Weights of a small transformer language model: 10 layers, rotary positions.
Each number is 128 + 24 x the weight over its row's rms, rounded and kept within 0 to 255. Layers, rows and columns count from 0. Numbers have three digits each. The size before them is the row's rms in percent of the matrix's.

# v: layer 2 attention value, 320x320, rms 0.11, rows 207-255, columns 0-63
# o: layer 2 attention output (transposed), 320x320, rms 0.0921, rows 207-255, columns 0-63
# q: layer 2 attention query, 320x320, rms 0.175, rows 256-306, columns 0-63
# k: layer 2 attention key, 320x320, rms 0.163, rows 256-306, columns 0-63
v207 103:112089142105132118086118133136143150137104134143167169101144095119139172146130101144118133153109122111114146124134162127115140124155130132115114135149185118160140099145112121170120142135118148
o207 104:113129109122093134103185127116145112079144107061094100145146086122129132127119134169111108133136144106112130111121140135164115101109122115091131113151137152115093128110095095108104133114143126
v208 108:094149102102119089147111112145139130143183140175128117149119107140137130141112152146150072109119094106132144128116104111142142099135157103173112131116094096133175097172134115088113134149134150
o208 104:149169152143133141165115149123087171158128130121128085112170142122133103122125058146112138134122154147092123138138172110127124155153118159141143129134169104133090145130120087161122123160110133
v209 102:139135136155183115116111129157106176136120139116129170159118061123094103161178134155102101066143156141138168139162145068140133128139151127134118119106106171137127168118164149144088125100138162
o209 098:122135111111094161122157136096142131116124097116107143089105152130174149113136073117157170165128124110154135103127126164098119134116129114153153112146165091142143083157126125157119123132105106
v210 104:146173165135142098160131119128157119161134123079105110112066134124134168138149083119132127153102117148128103133144130078092120106106127128112118129128075140142132119129148136152118156129134149
o210 096:122127119138130079098131149098115153069130163193149120104101095116158099139153150135143176133129116102152116090118150160119139162112166089098129139158162144119142176144113135096153103116116142
v211 102:129112132142059150101137135180105093122157143118103152121165140116116129119103161131179104064169164169138098137152123117126162110123093115147135173144136159131165161143094126140097119127135092
o211 098:168166150145154106132122136153150126136141114130115114181135154135105123116143115153139125143108154161083124120124143164138092188086156126121168078141131128091063097135141109121122106134116154
v212 101:122149094134157162099184113155135123122121100166135137151089151116154094100145121136117122082123116166117091146131097127124091160080081133142125171095166083112133134117100089085158107159116106
o212 095:118187119117103123141124150165102138087118113106111116138125127122141134147119127127134110159125135068094136123144141144093138122138150137156132084165080173158137131113156143124086170153108139
v213 109:126130114135129185169093120102134185131127159081114108099154093120147126130130138143093132073122145155150105150104111073114089160134150107112145105110102098144122143140071146131123132104106173
o213 114:103158173135145103116144102153121146129116108170169142147152161126131097120121124146118153115114151104116178118123159130170125093131119082108122124140158126110150124122138130106145111134140095
v214 103:182089121113140151118080159111126070105108077104140146125107159152115158161120184124145089121149136128105110122098115135108126130113132167119130158137149124154131134113124099096078159088149129
o214 097:082143104153129052109141122109123172140126122102119144130117116137109132119131085133123138145120107148124133128156091164135141100152105082136088152131084101096177140111140141144153090102086138
v215 107:131144158149122154106117141116101102109160130147161089086172131128154126186103092118147136135141164144137091180123136131107089116098112153124157140109139122153111123134144151101122124148114083
o215 107:124113113104132091169158113071132113178111148114124144193109115118107117140111132121136142101118134118111093102143134125158112148093097127114144078108107132131124132128133148131095132080102127
v216 109:120134117133085167133160149112168177127181121137121119149143110133113143129126162121077099141130113121115109140158157075146144113104095147155089137110107169123106136131127086186129113104157118
o216 108:154122129140109129113130085142109133127113173125168130100131092128119138121115106154164137122111159115115110108123145183116116148112126093121153130158165116163130123086138149103139143126118140
v217 098:160098152135133162129166160138109111091083088142135167127129115147129159096132137127127119141158123134102100101166128110090092113118091147112166125078134100118116120136161148155143069120091111
o217 101:149136108103105113115183117143112090130126151133087108104096110139127092139115131146099137110105114127113125125119163141146105162134205119121116123174113118133111125082127111144163162161151105
v218 099:080136082152123130166088133129136162117102131137166141141119149107143133143150160099163114120127128154107188131133121133150120122115105098129153133156128081134086160119122177134135171217167172
o218 095:153116134157130138143150088088119140122106146120184125164128109125143111113127108121106142140147115078107080131145146122126145129119131162156120161097121149101166109149147190115104167109102157
v219 100:110169074112145114073106145111137177131139103093142156084137096117128121149151137146150110126118107130135138126139155122133155164149140119141152121085088186104138136165185113113053092169134128
o219 089:144140136138123110161129110119101136197136111166162141156143135109126126103113142136110149127123139107168131164120158119122093177149085143147125111117139072135101118163109116141136147102129147
v220 103:084156154113126083135162127123134109125158180118145118141146135128099115105117150132139141150126175123101185134118124144103141102111120143111135117078137144107123129114088093137119109134122122
o220 096:136127122124088150117157074153113147124128093166128138146154130114115124147132131146136088093099157137136122115175106101166113108132153149120159118150088134112138132124139137157094115162125143
v221 101:120138122155106127174143140134123134118148123111139136124153148130123147088113148107102141106112121130136111117145138117135167135077120124167152123144126156123091130137134132075120109131092148
o221 101:142093133131117138086104104138124103177113150142136128127121139132126095148149103167147155131169153127067110084145134145122124160121160112112131087101117120109178129109136130160103128119153132
v222 104:148142141109108101141122151089083116136107119111157135137134088127172137124149079141167171146154112154117130123137166145134100139120102111114100151113129160137117125156109140173133134102134080
o222 096:133140114151155136079147115085158157125178100143111134177093132133072115117122113109133125144092131100140097140123132050132131145168146101122137095102126157145168179132155133123131154126131098
v223 103:130132074119106120138124136166153150149117173145122138125096104138123139153122164131107091144122175121148108145091122149119151114122141144106122133146110114134118099138133123189125153157134139
o223 097:155094154123170169154184106135111142126145144137139105170153126100153110115121149132089141127132077129197149141116126150117136125170143099150115154103164152123130171111109131117121149102096149
v224 111:131117139132123126117161131161167135109134100100115124108092141125104134125143110134131094147138098151096098131157150105076139129112107113119121128125156153137144160144117101109111092155163153
o224 103:142142140145087145096104125103123098108136133139091100115140126143155145116133157122119177131160129123157109084130128153148093142148156076124149166142126112102089123115130105112148159099100106
v225 101:111131139134166097139121130158116112099114124158078130136095083133122118157122145134106089120100156128133160108113168122148118129124155135135160115128163105098145128073130081086078109138096132
o225 094:163139085094168140109128157181119180099112077099118128059137151117146126141164141167101133156148137057115130125131126150158145087147119093134093125157119131163170110154143108144151140138107134
v226 104:156155127132158151165143105141143145128136114125138152137152156117120116139130097136148158131125145184111107166090091127103134142168105135109153112126104141192100116142078068130157134151116165
o226 099:100088131096134115147152171117119128177129106150119125121148138108175115130125156112091126080142069112129160135122158117117120119118133136127151120137134104113117098152155176128116099165130109
v227 090:131127079066114168125120152100121104133100155115105080115194094139160121130146091121135164112161158132132150121152125130133108128136099157113129119088099121100135171140156116137137142125132147
o227 088:115118187137129094065120114160164137131123121139158153127094117140147159110093150126129125102145135128147160139108107153101117082117125116086148128146118131127100136130104185093145141095112130
v228 107:137157116171124169132105124095110128154141095124135083157135138127082149179146153116144155158152133158111149124094143098153156114144118160106110149130126084122186133142120132135140142072143098
o228 099:110118095116172082152145157137163108098117139114135158088109101149122155137112124106101139109105072136119116094180104147091122137177086127126107194137115146141093102087131130141125103119120144
v229 095:132131127179122119187111079125096152127142138124125165146127140132131187054135097140115150091119120125106170136152095184124147139097141134125156105101131186122143139161108168151138116121105120
o229 089:152149123117084187091127150107148124155140139112106108125114150151126086130132141116160115112117145073160132101144124106133077130144152120138141131110101082106142158114129111126120134103150132
v230 106:132078158118140169073131149088109109134102153138128085126106138127136151132112148123146129083098101142154168129144114120131110115156130127129102150123141115127121161140058104111156158164124114
o230 103:114143143125140078171172119197140126120140060127153102128143080113128133176137076151110122143213136084096144125124123178133116109125112130125123117122137132100115110152142125163076086114136144
v231 106:105134115153095133069156111125143145124116138126170132110161126115112156129145128126130125106136163115124078105124140095116160101146145110155128178141102120167173112159114105151141126122144156
o231 103:120109123135121132159155121134102127168134101095127154159121144147127118124100109121132125083097119124103121126095175173105095157163094149092153101162117113141044140111118174100159096130137141
v232 102:135106046114148172137154132138116102126136088119129140094163121124118127129132144129124131117124159145149115135128148119109139172109143133124148113117105157104165093136117128141124138119117179
o232 098:110166156087147180171114128145148154116153151089145102149117150133127104153108109122097074115080106154144148151174110148118113147145114151112134105156118105124083147162098122093118104125165102
v233 098:118147150141190099120097082128129109146140126097159101159133116122145175150134106144112158161099132135139165147137156144144098105130146132122120149123156122103159149167112126106172175158134132
o233 091:139112096137105121120106132160128147112147095154096137119149141127146141120123129133119109120137091117138105109115074096132144125142092134132130147137086181138115119132148130119113128114134157
v234 102:153123135156128127162090113123147109130124168151129150144128106135122130110127108136158049155164086158118159103099158120122092107090156152115118117085154104138163078131169181101142099098138091
o234 101:163102131153103118115151118138104123092104138142116084101125115141182122129116136134108159119099158123104122097143158115120149127150132127126117134123115140086159119096123090126103163156075162
v235 106:117096135123151158128118195073125185123137163144144099108113112145131154096120103155094118176110140112136133145113111146148084109121159125127125118100106157148158149131152148148126104124132150
o235 101:144152101144092115115170082122148132128141130136126130143131118117172102116129100121143104093126127100164110141151185150108156118137112178129151147152147153109110126169073122133111139143140150
v236 105:148130117089134136134095142118121139131117117100135141122122141145151150117100129156158138133165128154124095161113170157122137133157100102123134110130107154152125104100143113143116156143138121
o236 106:115180111137123093119091139097160154081154147126099109170144080104061106136152144125091173157109117114150130157128103092110158153135169134129110144117139156111163164162133111095116096117115130
v237 108:135105146147119136193158134108101142114144113131164140135140165132136149130108124125135165175172131154148134115107133093134100107090116127106148074130161127118109114107165155168131120087083148
o237 110:156125063139129138078124165107184125141147159145111104169136147143119106130116165082119133105117124155149043129181143123121133166118155156117115153135113171143132107139135118093106113147131120
v238 106:169131133143117171113103141138099116129115144110145130110107142134113133136098142133101105130122145118184097154094137141145107110108134167129136155122127156117111120151129144104117143110115120
o238 100:094148093114136100203118151094125118112119171132113119126117140145134125129135116112112136122144145144146167126110108132131104162152133070150091144098119143162101151120144131119095122097128126
v239 108:112132176137171160133132106108143109113121128121097098171121095144138098110119081106139150144102130140133140096156124137126111111119095123120080130121098157141137112114132108126150148122134116
o239 106:105111110133116108136145096163110125121167145126136130135098121082122112157121140188138094146144109108134147162093123117165154117113142126125147138139137120130108189124114137159134144132144140
v240 105:114148107122101128161151164106131145133123111160129169111081115128107103095097175133099089083153124141105121126108091112136115164156098117112140150118161133110118154081160127095127111163148117
o240 103:132140113122130147075099155139111122102116082117160076135131096118089153145156119105145165135110103094160143145157153116133132078128172157181109100130095097147143108133123128110151141090136113
v241 104:122142114062136144121129137100152162156154159135117151151134154140126158124107127144120145168093111127135117156123112114127134095114124121095130111121135119105068126106082108084106152147142122
o241 104:140122155104118147124098122172138131101137152111116079102198105120128134140137112142100130129145124120106089155140129050151134121131107108153091126150131148118155151157109128113098115108121117
v242 113:071142161101143135110108139144144130080161100122127135170120139147145139128131143140129141146135122125107160107088102097140130089145126128177111127156124136117102097151133099131132152124115130
o242 116:100117086109140134116162110055120123131095155117112125121134062166086160122141112105117133148115103146113114111132131120167148129156107146130120111117129113165156132095133111123125125120129142
v243 104:098139141110133149150115133165099124116136091140170089106121139120177156091133186136135131117101109108100097132156143135150105148103085109141112156116105130143096132198166110111129131138125164
o243 094:161126138113130094098127151122153148146110139132117153129165129139151096141171068117095164123169115117119122107105124126089122151150128095100133111176159168117137124101142121123093118139135127
v244 098:114176074133129153117141110119126145121148140119130100118124086132117192126165098110193111134154161150115169103113126164137160158104123115116125083130115119155154095144162133111105136099106112
o244 095:133127135144093131170138109123123137094146127081119140145163099147114110111100140126103138150087116090128111092159126153107128124096122160122157178152093126073119150141126150143139138142122163
v245 094:152122165157157172162123138139102094149145136115105127096135150121131147127126141140137126123146140142150114108152158151113130111137116111137106165110127145170122114140137104136159140082133094
o245 086:123135130086109090117136114113152103120182146087137127152108123123121152127139100125132126084072162147097113114125103130128148155122137134098121092121128114103166077115119128125102128104149144
v246 108:125101103160125104117103141080136144112123127098117133105125153115119126108140095107136129098108125119129121107147117119129130141133144144127211089132137101105098150139173073107122096139144170
o246 111:143149084134117136142114118224121123128130118136140104088086119132128132123116172136112127144163135101130138134147152157118130132156165139092123132153097086114156126131128113167146112096145101
v247 101:110142144109124167110154120168147134093128100152169152149143144131110078100127160086178120123109089138111144147149155158147146124131109181118106102111118143124131107109122061101110142102128088
o247 093:132131120110143149143115135118125065135077135132126094125121124146137155156112115148102147140147120098151109157085121108137116132146132103107133157119126100133164140107122132137126116143102114
v248 104:178113106129120174184112124134158084124106132111116116165124165127112112095104140145126133172152102140137112143156130132088157169123183099100155140149100099114102079146085122090125144111143138
o248 098:130119162110120123091133130153116123129136156160077131094158094147121128154118083148092076108083167106148124151102101136154149133156150136159088149100111096102164097113121091108146114165115144
v249 100:106113136089108126110136136161165156102086144109159110112128137149129133145117171165162128120138116116145136107155128136156129118155151106139132119128146134119123104122133134141113140100104163
o249 098:127131126110116103091155102130112122140193081101102122181183105154150163118134098137126068147149131121161138135125120124120150146107144117096113104108143147111153131162114118135092114148127109
v250 102:084145127144178129110156143094181138154133096137155093122119131092136158162123117111169134149182126137097153107111111090130131110111119136098120140122139094102123141079168145165142121176168160
o250 106:153103140126118117093145126122110124108110095145147113118149079136125100144091133126094152109096124100109115126162131132106131152139127149145108104135140145118114140178151166100137105141111144
v251 108:134152124124126137125155121146133157112114171162132161119123107140086099130128158122151113138104151086139154095145089121156155128132132092128130125136154149089065141107119132092067182109139161
o251 106:113118158143122129127107146106132131137144129083144088140209165150152130100103087118150126156159153136160127163092109085086094102106144137150110150122133098115163122132149142178131131155121139
v252 112:113117140116090114156136119166137110107138155112142155139112117133156095118087134126081127124162103126103139119126109169125096124127123092158120082109135163147104128125139141127121093153119129
o252 115:084131144144125140133086138077093125106101131143108099123131133117118130111148135126162126147150159117125139148115118057129148107103136137122129119090121154135096142092112091129128142108122118
v253 108:157124111167136088131161145082131138088132115136128146096129137110143106110163136137153087129125152148070131128146147114181110148143142105144140135150143127161121137142134124151086123149144126
o253 102:114109112122081087084137145110144139155167126106119118141191145153143149107097142126129163088100081118140124087119129122114101127165128124144144161120093133157101081131149165141141135117123088
v254 107:091156166134131157127136135150116136124149118096149115177121142129104151126115156121144108087092135140135150138173140096116154135107120093143085140142116153145152104110129118148173106116085158
o254 103:140092124117145146112153121167111119111109121110120112115097142129118121165142117111152108134171126095119111115115103154143133133105117135089136121107137123140109162129104123118093117143133138
v255 114:176159101186143129121153134089083157169130131154149161101141147117127151119132122136090152133139105131145123146096103112122098076123110126138125115109155118123149125126096133115113160150157133
o255 113:083129114107144128119103098124157150138125127119101142156123133116112137134163120148129143122118139158119120104182139081132147148151154145160117131150142164151127080108130127100131111131137126
q256 074:140154104107149164121119130121153132112141143147105146134133120126067100077095167139114106170131105135073154182120118136164148170107143139129160117120127180121170131144171136121145104124156130
k256 064:141166081119108068131122109117140155103154153148152094150102129149136128145138141152148118119115138125167116108155136123096134158153148122152122128134169077104089163114063123131145153100119143
q257 075:153135141100111163095144129121130100113157143110112080125050128100115129140102145146148097091130102105071109140121095180094132150098142158135155078161078086120180126144128141123156166140124140
k257 078:134155142148149133186103162166117143119098102113120146124088141137118111152120124166143115112135141153134144111133196097073180131124117130156064121129143167127094165116106118121141154148153131
q258 077:117130098112171109171134102112144156104127122148136154107159127116087134081137139156118117157123112152145152194136192126197147131192156129107130122109150170130116149116154118104126082110134104
k258 074:148153103138119137106134125101166103131178138155106076176189128106115135139135121116102090158102152092101092152113107140123082133119144090099159151146109153131176126166114149123128116132120146
q259 081:111124097109142142164155126081137100098124141096116095093111091114075135107103145163132121145108128072077161141127126146139141164106141138116121059148128109102163174101123126135160122132129138
k259 067:145162077134098091131091134172113136126114119145130056160141105150157121141111132165129129139105120120147121088107124115129095159131151129133129152132132139111144146152100103125120100084111124
q260 079:179124153167075134091128139138130089145125145141139130166126153149191120158107103115120161108131116158132132098136081124115137138116088136140135142120113077124139086124119129121116126144132115
k260 077:106103129142136132117149091160141146119082118129152175118049117120133131156155115090140145067125095129133141091133120154067134117071139115132088113102116159133101092069096132109131160136140155
q261 107:105121125129171158133129126143126160152137099133116160117105114141121122123133158110142100090158160126156102147152133128124099114182132125141149109111105166134097125153142130122153135103120129
k261 084:113177146133182112139106167125120138139173134138101133159165142131126152077111093193135090183152155118140164160109186147119151147165145113115100180120125134138101147165136111157137131138146144
q262 079:109132108112182143152125140063110139131110119124130119110133084154119121088142155143112117161125142081113159130117136164175134096178146130124112137164126146173132148133143120124151096138113143
k262 085:126164109119146128104113144145127129141176117163097060146173138130106123108130111183109106168168137110139121173137152145154159141164129133116147146164152126130173160173143136149124124129135107
q263 094:132126153095126138100136105183146153120132134148149127133080163146151150175113153118136102081118132153148092131120115117101107146067121149133154135107095131075079096136116141100139170086112143
k263 077:140119136156118113200124128152091135142135129090143169097097126141128124153129120113147145119179143110124144126136131124101123111103123167174093121116080144123103089101113110139113185140112155
q264 089:114167108135130140117148112118129114110101111154133115140145127089116102089143110187112133154137133074121128139089158111133158095138165135110119148184211107179178155137169143125138096154104127
k264 068:178169116137136137073121159106174095114163164160099108136183120143143132052115183149113122110132106114138105146151114150161133158137116100092161108133108144154146131169136110171138105145155108
q265 089:115138077135183112149135126092116137106127089123105151143143119094089100085136149138135145155139164103140112153118163132183123078182140117132104147124180125164118160129159145157122086112134150
k265 086:161186122045149159124127144112133142127152147136112102154137140130138150054091118158109067143133111098125126142110142129134178166136141127123181151116103121139107155141128131156129125143125175
q266 099:153143141147081101081123122172126107131154149121136120091136147104157110157130165137097142129131103158136156085119110125090123146070092127137140110135110108105125092148118143113117165164132097
k266 064:151124141188086088095118146146157115110150169114125159110167099113140157148149156100140171098143139182159120096128115161161070121157140104143105131130141150124158107141108132121121104147170105
q267 116:162118161154128117107157144119119080116122149147167102132148117169139168126118151107177132164115132121114122119090082133141120139108124103119116124137125131104137168113093114155146098124126122
k267 096:109165107160148129187128123132122112130107122135136123098125116118111141092176106138120125153139139123140174157101126114120130128150171129175130145142102087160139111110131087168127081112126134
q268 140:124144116135188119151116137086122149108126106136099135158150120114099114069113130136158137173131150080149094179114177135150134098204122131086128177144171157164146183137150127152151089136126117
k268 096:132160126075143135133119112109093129100164148133119105140141151127096137086084116141122094126137118096120104143108116114148129169117137157145159126136125118099117166112134112175141143144115141
q269 122:134113094147155128134130105061141147099118093152110124125147131086108129102165135128166111189100154086141090159114118127171134130178139113087136149150203126180143176122153134161150085152130140
k269 110:152178100075175156115120089118154155130135158156124136123145132064125096080125103143117098115153127112157130117099125120154189155133118161125195153139124167147122152144159119129126159139139120
q270 113:099116153151170120130143165166081136130130125149133128125109123107100130143091130134125167117139137148106107138116131146120186119106141120201132145116126099088151159102095095125133107116124118
k270 101:090175108099143129116123125129118117106077164150109120141105142121132150159111099108092143116145128140114116078115133130109113124111125109168147086105163092097082142119120109115116113131125140
q271 119:092117105106154135129130130088128150132138102120083105135098088097069144136134163156113181161116130084090127120114108134133167127156123137138119135161174103145119146096120144135130095137097098
k271 072:098122167136143104116116140125108165140086159129121132124187135113171104145138133062113132156139145162136067096122125119173107103148091113143124100152152108135143120179141158096113139136121146
q272 103:094111153143117119119103151155105117111120105165137143113117158115133111118103116175099119129180128159135136105127162101075160163157135103132139138121173136121145154103108141117119144108120158
k272 098:100118143136161110091142125160139153166096116129160131164149136128158139139122099137088105119138136143146129147130137100144132085172100156158110147122101106149059115145138096142131114143145105
q273 104:163113148121089119117158105170135116132135130077139138152128119100151124137141129106149143122108116146121136111131107128156099117075106132110103130115111135127097109096102126134144126168138090
k273 120:151119128105084158151152107142142087130143123120113105113102098129105158110117156121170128126118142125076140145129089147126112183085166121119126097135139088104152150089106100132138115124102129
q274 116:144160129116175137157114142156093131194126130143116117150121143153145091141119145103122153110154109139142116132172141163123126132124110127170123123092092142117155106159127154085131140114141168
k274 114:117098132136130162124111124114112125114148111134126138140110132140116107125149134120134135142127128128114158136134145149110071115180120109144104162134162128136136142118152172085142084104153134
q275 117:128141181105148149141111137131131162169127124156154126136118088184123112105132108078151080153155117108152104154171128190101104141138145122159112154091089165098161129125134139148128100113100143
k275 101:139130101124088145124109109136121095084176112097126142131060142149106113143113131121159109120150110184119178126121123144111112139100117126141144161149144123125126081092107128117100160110145166
q276 102:129122118107125150117110073077175142101112137148114091147145106164099105122149121151145120120113105122128172104095100085067125140130159150101139164157144134141125080139143171094110100118139139
k276 104:133131129152138173134116195150144163164145136084104113122132137163144094128114139134118066136138073120083135176122106120138131133112154164093112112120080139118116113154150113131137117062134094
q277 113:094147136160164131131098134127149090091120117162136100147173124135105116115140146162181103117113164119145120120145144102092106138136165142086120160153135119131142133121105149139169162103116120
k277 111:105160152153117110112102147190108150142126093089112139111162107125143106123163122121121103121135113152119091113121139082149164135154115126121098094177117098154125121175138082144125175129133097
q278 083:147154126132149145158109161124123129137115130153117122132146131127139128086092141151152075143182128107151142158131173137119108161207145093112149152139146144117135148096106140149167096104117110
k278 150:111128148162169119165114137159072164163106101111122180134140110132152119102140131117132114129142136135191136163126172115125136084185142093140087154142141150152111106134157129115120116135139112
q279 111:112126114132145144150142094078158110084100104110138174114144126132133137129155111139146142136172141142159184135110130096100094128134139136118121165121165150166140070106170108100131168135130103
k279 099:144123094153123149130130160146089137126093114128139118139100173152132177092162155136129141137138169128129136137118121118142161154134141110128103110139112135114124124113152096085080113171095101
q280 072:116122115150162110143121101155144153127122121148149205127133143122148122097132117146113099155167149167157164111135144094145133115158109105080092165083176194168083136105112117120130110096132104
k280 071:152133138107134091067149141086141094104170115115088131138169117160103109131170141115088143126122116121114117145114105148155152110143129125086162116143111103143108127174140152135116097125125147
q281 068:109083112104166157195130098095107143115118095153113137131149119136062131128128143170138088162122131108125138209135138108175150149173170159109116132120140135118147159135149102112141087129123125
k281 070:142159106100101091101107130148142138108153120133156124132157126198146110103113152137124122149134134102141071161131114180133091146116143122149141167145166114104147132171121160155106137100126146
q282 069:120120131130156113180124135120134148148117093131142160097182141151114125138143116128132137157145137124177155154091165132146120133155118142077118160094195128124079150111085080107105135114103112
k282 081:121123117091116115075108109107113140131112181115119086139153130150145088104122145099078148141093102112159107151187070160214109120109148127125136143133104112106206111141172133150082126115119104
q283 088:106127122138164117178105131153133177114117116131136183131144150124111129100138131159108119126158137141182142133150177112157128139160136118105126147100177177147099143101147114105130120105149146
k283 072:161163083120151149118145152091108095144149168107116102174166138130106136101073146150119121159123154105111122190102113150143108123142140122121183158145140158114147152166133133151123096097136137
q284 078:127135122108075164101156133111125105120137155125123057142075111150146131155108128131109154120123107072080110117136093143096123153100133133156119093175116079104171139130128140120140126133128122
k284 075:134117107155103133146129161172132102145093103112142136111118101146131119143124132134142140125121138144105183102107132139112148149105109148139115078138171152118093109122102114126151143116132133
q285 073:161114167117124093112125121169143133109154087141151127132130177157135148161129119153148113117117133165114125121131126140099114152120113125102143123084134129107098121124092114107106102109132123
k285 065:112114152081163118126145114094142153153106126108148163100085107121143093154129124099136142110125121125125139110120134112132129111100147154149128113114116140124116084125148089119111189134115119
q286 087:122108115142170095180104140124110163107143114123130164132109123131080162105100140112143119142135169174166150122128187119155153100129142149118109123077143159103084121126112090127125123087149129
k286 081:112146120076134164118143116109108146115137117109088105130173123120116155121134075156093115156124102102124096154131136138147156131141134123129135162129096066101144155124097129149111111150115174
q287 085:199125162139082105117124142135146049128121139130168097108136139130153143168160129136131151151130101152107125103149110160115139097079103127151114115131162064122128122105128149167083168114153118
k287 099:099094128126037141092152119124152144133108146124124145098098123134131130160148150094118152090117119175083111085120097122140059110106101131138158107126150113126155107096109128101103113135129131
q288 088:099154092133174122167134131110119158147138121135118132125098128116100118107123116118159127106141180078128091160145177144185118111202143117145101131126143161138145167170151092140164100137121140
k288 090:140147115103203154165122147114117149125127138136112112158146157142102138074086094169134065160153121073132158175113159136114181146151157129116127157107115128111120162116136120122128106118133121
q289 069:112094128100141085181148137134111126117133131107142163150150196174138139177149097096098115077135138147121155138122113103123111105120124108159107131073084148090079100094093119087087145077131129
k289 072:113122096151121144211121141108107189155065113106128130118094116150116149138117103155135109157123126085149182180161142123084131133104152144127101143084122155128114153098132123120120104109101137
q290 098:136145106150187132126141146131108094120127129110114123134135137110140102106133122136131148168148152090137096149105148139160143089163124109136113155145190103167176176154165129143145119150149132
k290 088:140172118107174111133135164118109118107167174125104095119175136100131135056083130165119112145146124083131118146127155128128178129140130126144153140129083151141101151123121120177124106157158134
q291 114:123118104137154162131117136096118113142104126179122129153095094200145155113155133092177120110133167075121134105083082179131085150160133122106138149129124130138109149159138149121132100128089118
k291 103:152155151138124124165152157113111143107160133113120135075185119131102105117166128152090125156146153149113132119082160119147139136107130121138139096161117149140158122129105121143114159100110175
q292 089:100136105066181100162126100101138150102117103113114156146105121139115132104116083145112107136145127121133177138142124114088123115129154157099114149083148163118081134100129132107080103088097134
k292 108:120122144151094159122094129136152148128124097132131147134070134135152119177119119111145112099128121124129152093161090117093111135045091164106132118132078098103138126133124127125144163123111119
q293 106:137125130124164161170143121072131148105128103110139138139150112134128139094114121115123104189115151091122143169124104116102096118131154111117105126122144133154131142106151131112139063117076147
k293 089:131152092119118148153151145144101153168144137143126123080060149142107096120114139159126133154138101121084163135127134136084164149068121145101117103146111142111109136115136126127114200144105127
q294 102:145128138170154097156089146149101124137138133179138125126138147186133140156115148113148108127152168163113141151104104158128110144168151141184122150117111118125139146149122134127124152098126166
k294 105:111131134190151065122109116124137143100090120137139169124134132116095130131183080160123144135125158167174120103147145110106133096118108143114112168129129106142116136133129114164106114099170185
q295 087:108156124159139116132124107154137123163108111126121179123122147084169094140126133139105127088175147162156145103147166148109120127179101126141132141091100106133122117151139193129118191130149120
k295 099:132118149149150120122138136162106137158113152117135165156200124109160128094162105106115151134141149138154102116107126105172109107220150108167128151136150148156124111136154133129112103146160124
q296 111:099084164153141093096156146167129118131127135104114090152085150165143128137177114127149150106094128097101111095138098152114138120112119135092075099128146134105103156087135124124107160144144121
k296 125:078113158154157131154136132112130150112113150071139124127131119107107107147101127127149142139123154155092158120144099132124141100108147184114145079068171116145121125126137106140112139094118130
q297 094:158166121098119150078133116097142147130109135118128099128147172086122104113114136163121120118174106109136123144115158139172126102145095101083179136111158131123116147107126164130141136170163132
k297 132:129117155104067164123147137121136098134153124163102097138119127115161121127088146139110144119105104102097112123137097155116138152085106141157153078119070067113136127070155167144111140153130068
q298 108:107146124104157095156095100125103134112139108158113086143134156122084130085133134179107108118090139086115132160141136139093132129124138143111151124126144116130097153111119097134117108084114165
k298 104:094156125109152131134124123153125130124079124093146144143095155114166119119124112156115108072117111133148114105142152107107157119078109130164116169112099126142089097141106135139131118121110074
q299 098:119190131140174133142096152130116124150115117160129100141141117128128112078120150149138114122139144102153133123156145159120110170185135102111137128113109129123137159142096152129177103094096133
k299 102:113128166148141140131112120150098146146110113118119167131184110119159108115165107106122148127129143157153103122120145115170120093173139098171125140162140128181112108143152136140098124135155128
q300 112:145129177138130088110111126140184129118173101130136142138152153146130132131152113110171123125152128153133116114152123116156107111111105121137098167125131136139125140090104140159116126124151152
k300 100:147117117124107121105089118133152100107119155132147133109141157114128116103157097103141124151135104140164176111155107111109180109125103165118093160147121152173156153149108136169124148148144136
q301 116:108118125150094130135087139158135112140132163140139129129151113176138153069181124137147101095132199122172126099100205110116111104143124099111121140129143125154122100183130094145128127115096116
k301 102:175081185116112106142093126159122137113128129179118140146173107134103138124120149100129113094122128116122074108126182158185127084126147072081120115139119152129094124165109107122144137128131132
q302 098:137139135129150160130107136136118165145140059150100116123086136082107122131088131149123098149166161104140148154094131144124129144195106126153142197104167124090128123089106116170103172108092127
k302 145:115152120144148098176132136141092136157101114125118169143121154109154147116137109107124122153146115122156134180104193105101124098168124131129088163099110152154101117122125117139110119140143113
q303 119:157112141144078130124129140099137127144119146119108150092130109143142149145120112114132157164125131164144141098083136138165126108158088107134126153179137113141112100138166140148119134155151112
k303 101:180096147150148110109106143118107161129149142126103112148152138118094129156121143096146135152107113112150086135109109158139099108180112097081129147134150137134166152118133154139108098133133164
q304 093:124139150128155134117168147100137097116119175086139166140153134126139111174120101129123120138113078183141130140175115136141111126130102113092134163128087079117107137118135167101109087126166130
k304 099:153121119131105155096143125095131110126148127106123146110159109118153108162111167119127131142095111140100137134139065143143105143126138122153178099128133082153145123120133158154129107157154124
q305 103:118118113161170144128116177120146133123163139140153061157129111141083179138130116130176143187106140119133095112118122146122122134147144112096136160121138115116123128125127117122146123121112125
k305 116:093148134150146099131110139132051146139116128103104154114146132106125109165164151105109135148135083150164128160107171121153132112130127107106083147121094104143118135131125119129138145162136149
q306 111:156138126134132130083144142179093115089132149147137095151117169105109115107124144177125107107107123142113090139127137111111173143131130174117156161178098072101128161133127163152150145119148127
k306 100:117134136149131080108162098141197112132146149093124165150164150117132087129126141089082130114143090123089078102127133090147089169102096123121116108148111117162111105096148121166147142157129142